python train.py --hidden_size=192 --num_attention_heads=6 --num_key_value_heads=6 --vocab_size=1431 --bias="none" --init_std_qkv=0.0284 --learning_rate=0.00247 --lr_mult_qkv=0.7 --max_grad_norm=2.0 --decay_fraction=1.0 --batch_tokens=16384 --doc_mask=true
Each number is 500 + 25 x the weight over its row's rms, rounded and kept within 0 to 999. Layers, rows and columns count from 0. Numbers have three digits each. The size before them is the row's rms in percent of the matrix's.

# o: layer 4 attention output (transposed), 192x192, rms 0.0939, rows 44-63, columns 0-95
# v: layer 4 attention value, 192x192, rms 0.0683, rows 45-63, columns 0-95
# q: layer 4 attention query, 192x192, rms 0.0676, rows 64-76, columns 0-95
# k: layer 4 attention key, 192x192, rms 0.0673, rows 64-75, columns 0-95
o44 087:455508540478517504475463467516493528517504472530451514531511462450526482539494479498532512493507465489491512472540505513528513492545496480515532481494490492552482548519490501495447464470513487504490505504506501535471519484474512454505495511501476543494504514475472495531473500525517507489
v45 093:495532495503517494513501468501470495470470547474488486508477488432487504477482464530493475496506490519506483528511532536523521505448454497454503474445496481518507499474448512525506481494509505503503494499494484460521485506464500493482520470490508536508499489467486484495513522502518489523
o45 092:531491507506473528500475489526493462498479516483510482479491501524450481503500511499506479500497544489502516483530464517497489515456508458472476503521491483521531490542487483474476521533464527468507504514486515521510464494518507523482482489498535457495465419557503486468540499439502501483
v46 103:507485488488505531492499484484490493525551485525516488465526477516538509530481512527487481499504525509469525517522450496500507517491549506563520524472530534510532495527489487486466530519497474465520508490535527509460498475522487487490461531497474471485496468489514493498507539481496509483
o46 102:459468460472504475459501493485509516492543486500500474541477493489507483498473454463494509485503480505443470476522495528507496513517530523482509473510535516473496502543524525531517516535529477495542449492545501544490489462509480504495494528539477522492501506444490509510487482518503532514
v47 076:478513535500493488517520496506531485517477523492545450502535507512497473494493532471466452490484530506506482480504442512491573533487527485519450503570492519501509470499511494513462525499477472492496471457516469509534501543472505524425493508494518555501504471547437524482543460557483523480
o47 085:473527499507508499468474476514511514480501510490520482487535485532502498539493524530478495496475496452485529493528487470510527530449521451514490499483520455542444544513522498466469463472512511467508526484498486532496490439542465491446514525512476491495542476508505512466507505537512508534
v48 102:529511498502510510493489498497515505487517523483537456520468507483492502531488507474478467532505496503503532506499483526545509482478543507540512474458484510487554513465500532486513511510514492467558510520496526500469486524478498477514502514531524517518520506502507473458503502484490489492
o48 103:524452439458486521497488488488538481495471483482487464503492522488486497471464517469514480503502465482467491493503521464533500519505519483513470495525525433504520450537466507474494539543531523463502498477528452506478510490512474512472509531505517501491495494515495531491563453494507516495
v49 095:499526517503511518486530471492479529500480514521493527527479514478458484534499490502472527506484535460459513521534465519516477484491507481512507521484475475485502533467518466511547529500525495506496497483473495472500541555492498502510525504506509524494527526476500493460512502521492490520
o49 096:507507450511443528478472495539510464490470515473537522476513496466496499465481546494522510508516487485485476483523497499517479530493497415522417490490514451486517471505507499515517488545517483443476505504511521495515538485507446488497570516505508493488477503541476518499536483452501487529
v50 096:521510514486508498505497537492504487495441542458495465521498482484512499495517503537514513522501455530534480558479451487508520493472488505513510494489518500540546510473545532506483475503510536492513523513544517539501471492463483520447503491477566471509520509509530486477477509526451487478
o50 101:488453492504529511489487525479525506521506515463453490555500471533480514453502503513504479500484494512515494496469487547481509525491525516497489484509507513490541471496515488473529524527460521502523480471508495481527466478514510562463461553523561513495508503511525459521466486495478532471
v51 081:515558497511511497513509478488489489494457477527499533499508481448467491543479470518458501509481497448485506542528523529484441492442509503486518509479520468517523505485519509498519478487521473482509488491450533475491502513475472485462563525467536542514544511500438482487495532551488491522
o51 085:504490488486462505491481458523528467489508504489516479475499501512474504451500525462517497530512539515492487517468476542501466483527548457507417506507501477473567491495504502526515535526510518492501511512479521533511484531499465473522484487486542456507450504522497471484530486469497496508
v52 104:508481459515478496501459471466497473498522499464521491511470530504487461502517526453515519460551503528483528505505533523517501451546514512566535482486457532513521493502491524484449533524486544473518499513459524531459503490517522479521505477475486524527467504512537509502482527460526500479
o52 107:535486466478516511526502475512538478483488527540472464505462498496536485512502478447516493496532434494473478513501535501534538470518497561504541526492487466480479483498431516498484520467530515512469477497519476495493464539497513504493524515501498545510498546463507511508528484556522491468
v53 092:489508502494494482502487513511487496528482521527520491501494461495510598487499483508521489456515490487528480446477467491500566525522478486457485491533501514527501504528474491538531496481501521545502451502566489492520459457469509511482480507465502468488516485503463500488520474516488521509
o53 094:483512511523520487482509490503481519495499473453480505514500495489515504510529474552477495502491499497518493482482518532482516514495495474482519529472489550507524532541590531486506471485476513523523495489496499524493521457482502506468472500490451491505521466512538471478510498491450528516
v54 093:513464499512506530527544476477470526515558496540524505509511451499484488471506494544499506516500527453480503517509458486503501479503551500509490544533507463503480517490469505525503509480509475574500513522504498489456502500512493517507511512514520527503503494492551462462525503451480465452
o54 094:514476479518503471500541525453488473493540554449515465503492494466505521458512495504529518525484470526463449505504489469495476557467486470479444493488509492479484496527541494525525479550496448517485493499555517534502520483491484487517518483499530480483494442491499552522499527509487509503
v55 095:504493487491511502485469489522534499509515515489502475462483528512491559490511561470505504512461475534492521432532542534510505506473500510512516487494484501492483431470482510554522499502474436492522499495498488509518529483504500498524493502473475503512489553523462551505463473484535490480
o55 096:536523508473516534541534516460540512457478481502515453467542517506497507502523506524463485462512522447501535520527527494516496479509499546511523510495515506512503482480468507513519520481529516437527530500494511453514510507502516515493488475534467461506518536507507521433551473494514486486
v56 081:522511490486521518512483473481532492483469508516480516467508487491461546484473507541509490552474468524522523505523528503480474498460489534475552497480516510522534449494475523487517480502513478514522513506482547479486511455489483480539536534486496472502491531477502517522495522479512495531
o56 091:476485530475536494534528508461512511492522490514468461514499512513488485485478472485486504511540519514501508514472517522502478478563508581501501524532490537474547471508493519523512568514489500501540511508487519486505453553514507482529475472491523457508467510495501479473520490498493496462
v57 076:545511488497519542475504476511481527476504486496503504521504497466478512479504487527516488535504447520526486504495540485513439461438466513464538520484519498513532515512517488468537481511524494529469514532502570508464525464512495487537492497481459480484506510491536496530484535474506482523
o57 087:495456493508486498506501520491480494501523502473452527542488484483495499484490484504510520520525496546511491509480510564472487486536493528485531509529498538483571470489503505517509536537473496512514466521499527480487497556455512510551487509511516520515461515484507480518496459485513510458
v58 102:501488515481501500531510476483512513452489498503574478491517505453494545535444450468502478491547497492515482465533478530505501511468473507516512509474523478530514452529499504504465501499475471508478474505507504483491508479451514497481509555444487515488483502441487494474552510502536485484
o58 103:478511479497518454501504510511537493490549524467526463473475471517508442543546492490523546548496494488479506480503500553484517471484470457516491516510463504514510525511507522503443468526521506479524482482514519569496468522513449509482497479511496491528503489517518529464526537525493514532
v59 095:491538472488500491503492483516522501449498525479541459473484462461503548478504456491518472509520505505454503538502542502497487459443433508468539485444498501496535467517458484509482504504476482463497494505526530486498498507486500501501511477444531528506478509485432535502470485517510478507
o59 098:517490499495484494525480492512520494480486495481488479487497515528488430503535514501482507529534580483486524514533485557488489469483529521489518531518456502463556503529497520484497519524486545477527512520495514499514470499502543546521471461497514508493453472529537475457559477483478475493
v60 098:512496503491510495474506466489472478500503539508540457470519501482487531475486530499490513554497516516480509546540473470506463511490481516535497534488550480496486494515433479492526484474515453467520505535523515493477486493486483480493507519472477516503498479485474501471492519513486491462
o60 098:534462493510455475501522509493497475503509533465536454490528534531453534509476519509483494434493491514499549502534475500534506540432520508489497510509516498520479502473485533478508535538524509505522512485497531504511452473558486474486495498488511455509504464519496545511520491471514480482
v61 097:496512498503516495495509466497501495494480519525447498513483475502489480481486489547514531498474499518536487574514483485473489489515466499446512493515517517524532544539463500490497475486498552492511499525502477469526475502482501459519515485519470477506502469448509484481531513481510516530
o61 097:475496532539501477519485510537459462530503506521510518520465535528482519496468457496485494512516484546525473497487482515505508498501499563481488499509472516473497506526513483504502536501462490540498493519490525511482464530527503479544469514460530447501472447517477495498479525462473475507
v62 102:483493475503505512498456466518504518499511495522474502467496523508474533517517520478491532464513491507485489450510566534539527504539517497511524490482463513512485454476510469544506536518487483502497500479470491505514515463521524506505504502500472468512498530518481510504469490492563488534
o62 102:496517486483498520526507501514523509455470468518511512503543484483529490494519465502472505480535508441477462480489564528510496465539485501518509523477498517493510503505519517543476479476537517443525499522472515477503521503494524516468521469550449526503493528493518521477523528500507489523
v63 102:501489512482509468461478500507510459518489549496477450494478491528517541501510543496513509520459478542540484535511446459498513558462501516513486475513553527492541534493447504494505508468470508474539503488534489487519459504462490473515466509501456465511510485487486500501524501505464499501
o63 100:472474533507514466486495497514466499524472439502487480504514531522466528500470497507492481447501518491497517490519483482517487549477510559497504506507482508503479499509503468422517549488524506508537506479513500507466466462528488495491430529488495466475503459524469506490528490431470490488
q64 092:506439488482485503492517544553506436521493472505491508462455523495512490466515479492498510495524498488496475527505492492502502508519512501478454450468488518479506515507500452488524475514532521458539475514486480504530467453523482499529500527515503501461530484556537479531511504480527510495
k64 079:463464518483510488504541520480466520522505474481514523494478472471544506488534494513497487482520542481458555506509480503529489512519520508518518481540561492476488496512462496513495474537472443475527478507490478487513502498521476536483464482516545534505460507481529505496531443465505538506
q65 093:519506455511464457436505508547487430524470502509509495506508532514498484469520524499478469473508513513533440502506521499506483512528472462485501481491496487479501500538479517458547527476471472490531496500486513524468485491496485462528525537512491505530528486483498481531488502499534496489
k65 116:558484514523497542572512467478536513519524485497518515487531510519487512536461468533529493488530461499503453497498497483432479527465477496440466537507466517529488492473543521498510516514530495529492501507474496462475511489513521508532490527483481521475543498541485505517527543480492462511
q66 134:479495540487545545536490459466535540456500481490505479530496473494483493520464478507517499519478488489476509458507487473502489507469508561472457520492520504515517472479536468540502499510535504525493526479515463485497523481512500543485474496470493493459478538528469494453559507476489466496
k66 116:492442528458515476466495546495449472496484516475477509504463479511543511479532499495518504522534511466494507487483494477541514503485519521500511486510512468485493477508474504529496471531467508437513467531529469496565537481516484520457485475495505487503473472489502497475494467477495561490
q67 159:478470543458551535498510485488502539498545494522489494489494493458510512543472475490539521532487509493492546515518448469479515495513516516502515485509504479526541535484475496504512427519470518497507476513539466466553488497493542510500484462515515501478518498487494491477538512510510523515
k67 087:515492499486522461475482555485465417522497490510525549524487486514535528501490507476540490499509530492478487522439543491536496488508496524470520483493517472484479497474476494508523480541449512467509450492509520506522525494530470507498480481531468506481498477502493504509503526500516550486
q68 123:548531460574459479479466523543486449511445511531495522517470497537490472467521511472485488470507494510490471512502515524538483532517476465517483474492517504454460522519486516496493526519487505471473483500435541531483521512487480501524524495531483509489478498485487486519441490482509505513
k68 095:496510498491514523540497495489514536505497482493473471478484479501474487515498512487486518519486477503469479455577494473440508495523499496484445528521466518494535506508525448507503502498533486522476560502529471473467494495485531481566510523498547515448484515497475523513522494521536449488
q69 098:514525516464489496486492489486491507508453523477506501525501566518509604498498523468492510469539520528498490520483535507461477528515504505526479531496474503477471482535535489488504478480483512511489504508512457478531486503463467495483491506478523510479493475574464513506507478473482513543
k69 098:510463509513481507537501502507479495469504499501494495518495510463488515532485505499482512493537517485463532500507499478511503491506543485480486516574482481474459455472501509444498514521480549480512532522495517503454496495477533491518520478480499517536489479533528472509503477468516477492
q70 083:502507545453522430484466531468502493492486504467469493502459494524492540534533503495487538531514486511469513535482458465501466493464516516521495501525505470486515508470507488484518456490418507502493485501523506499545525486489490501532476515496478513506479485461517471497468495478515500464
k70 090:523485498506548482475511493510504475466506512520506459509470500502510545511505521497522509545532522516489512509492481492517477528527477517522532508505467457479477480511501545467530451510441476495539527528491496495528473487469557501513485461481484496491462484497520504477501502520507505480
q71 076:512543509500536476521517448528467504496537529530497537467505482457527447510496500493512469543514526522481509489519505500472550484517468503531481490473518485495534553546472480487470472536446510452504498538518518546567494498521533500483551493483479529506495489471494507522470516507527494519
k71 106:437502531459562526519522469469536552469518507477476490509547474500467501565493506540519525512495483484488508525545491483482497557514521530529517500467526477517553502473515488502532481473520512525461500462491492506496477514542460526487486516497522502505530563475492485480506521511512472499
q72 097:526570485555497476501497495534530541489538533531514484493469497515467488474486537483528464449467495543544424515529511496532494511489482477458501513465495482516485512523496464486515542452489506525493508512510480512459460508441491461502482536500480492486512508476482487501441475553485473518
k72 082:524501491543500540539537485533558480509508522452479516481536472477514509549477469554525529494499475468465500489525467484497487526470512508472483502470494526506491479485540481462511488512537500528488474452496474468496528505516506550455474470506496508512487515550480507462506542479518492476
q73 117:510533471511486427474499501492476509504468533500501511523520505519472458446519523492475520483478513533545444526492537508536504489498501488515523544481501517515468490514477506519485556458480502513479519492489521529489499514455476507468506499496505506538493509523487479488460481531497486508
k73 098:518535496536514532541501466501497496515509477540509508510522561489479535535500504499507483482476515566532494526497475545448543513495487472493488486493498528557476521519517506465462510484470482539472540497498532503475461505478491457541520539516489498481513503501492499559496485531513448518
q74 084:478449505493480569504511456536517476492517490503468500489478507494489540544485473501510484508502456485481483524534468495497499517497514496497486459512504497505511490501516501504531460543517502511508515511481465450491443478518514495516494517476489468508518521465491498512513525483488513484
k74 097:552509517511483515508498495526513486520500518470509506496475527509485492522486481495500483520535455460459469475481522499492502473473487523454426541529499515491496484486525510524475502534515516502493492485492474492501507489547505506520474483477484485454470499513488499500476506489519495478
q75 168:508494459534439480473483511523442449516461527530490523495498509508489494469549522480463470482509511505535478519486482537498489483521499445518517466479497476465458536531470526466512510509469490469499488536463534534492472513469509467516542522540505518533503483474523503555446511524520509528
k75 152:458529509509486552500501437500521522472517468527497478519525519499468496515522511512484486482491504535544478507522478527440475507520499456500523499482490521523499512501517482468494541449517461532495528456477501505473462527488532492519509541503499526525529503496505509534519530532484457538
q76 115:463490529441548504503515485481540533465511476464476463544494506499522513528477484510542513522482471502483505489488490474495531499508497551489491509519503523538523473472521450532497492510543536555490519487537438492530530485498474530477458481509509492461479540509477527444513508493476506447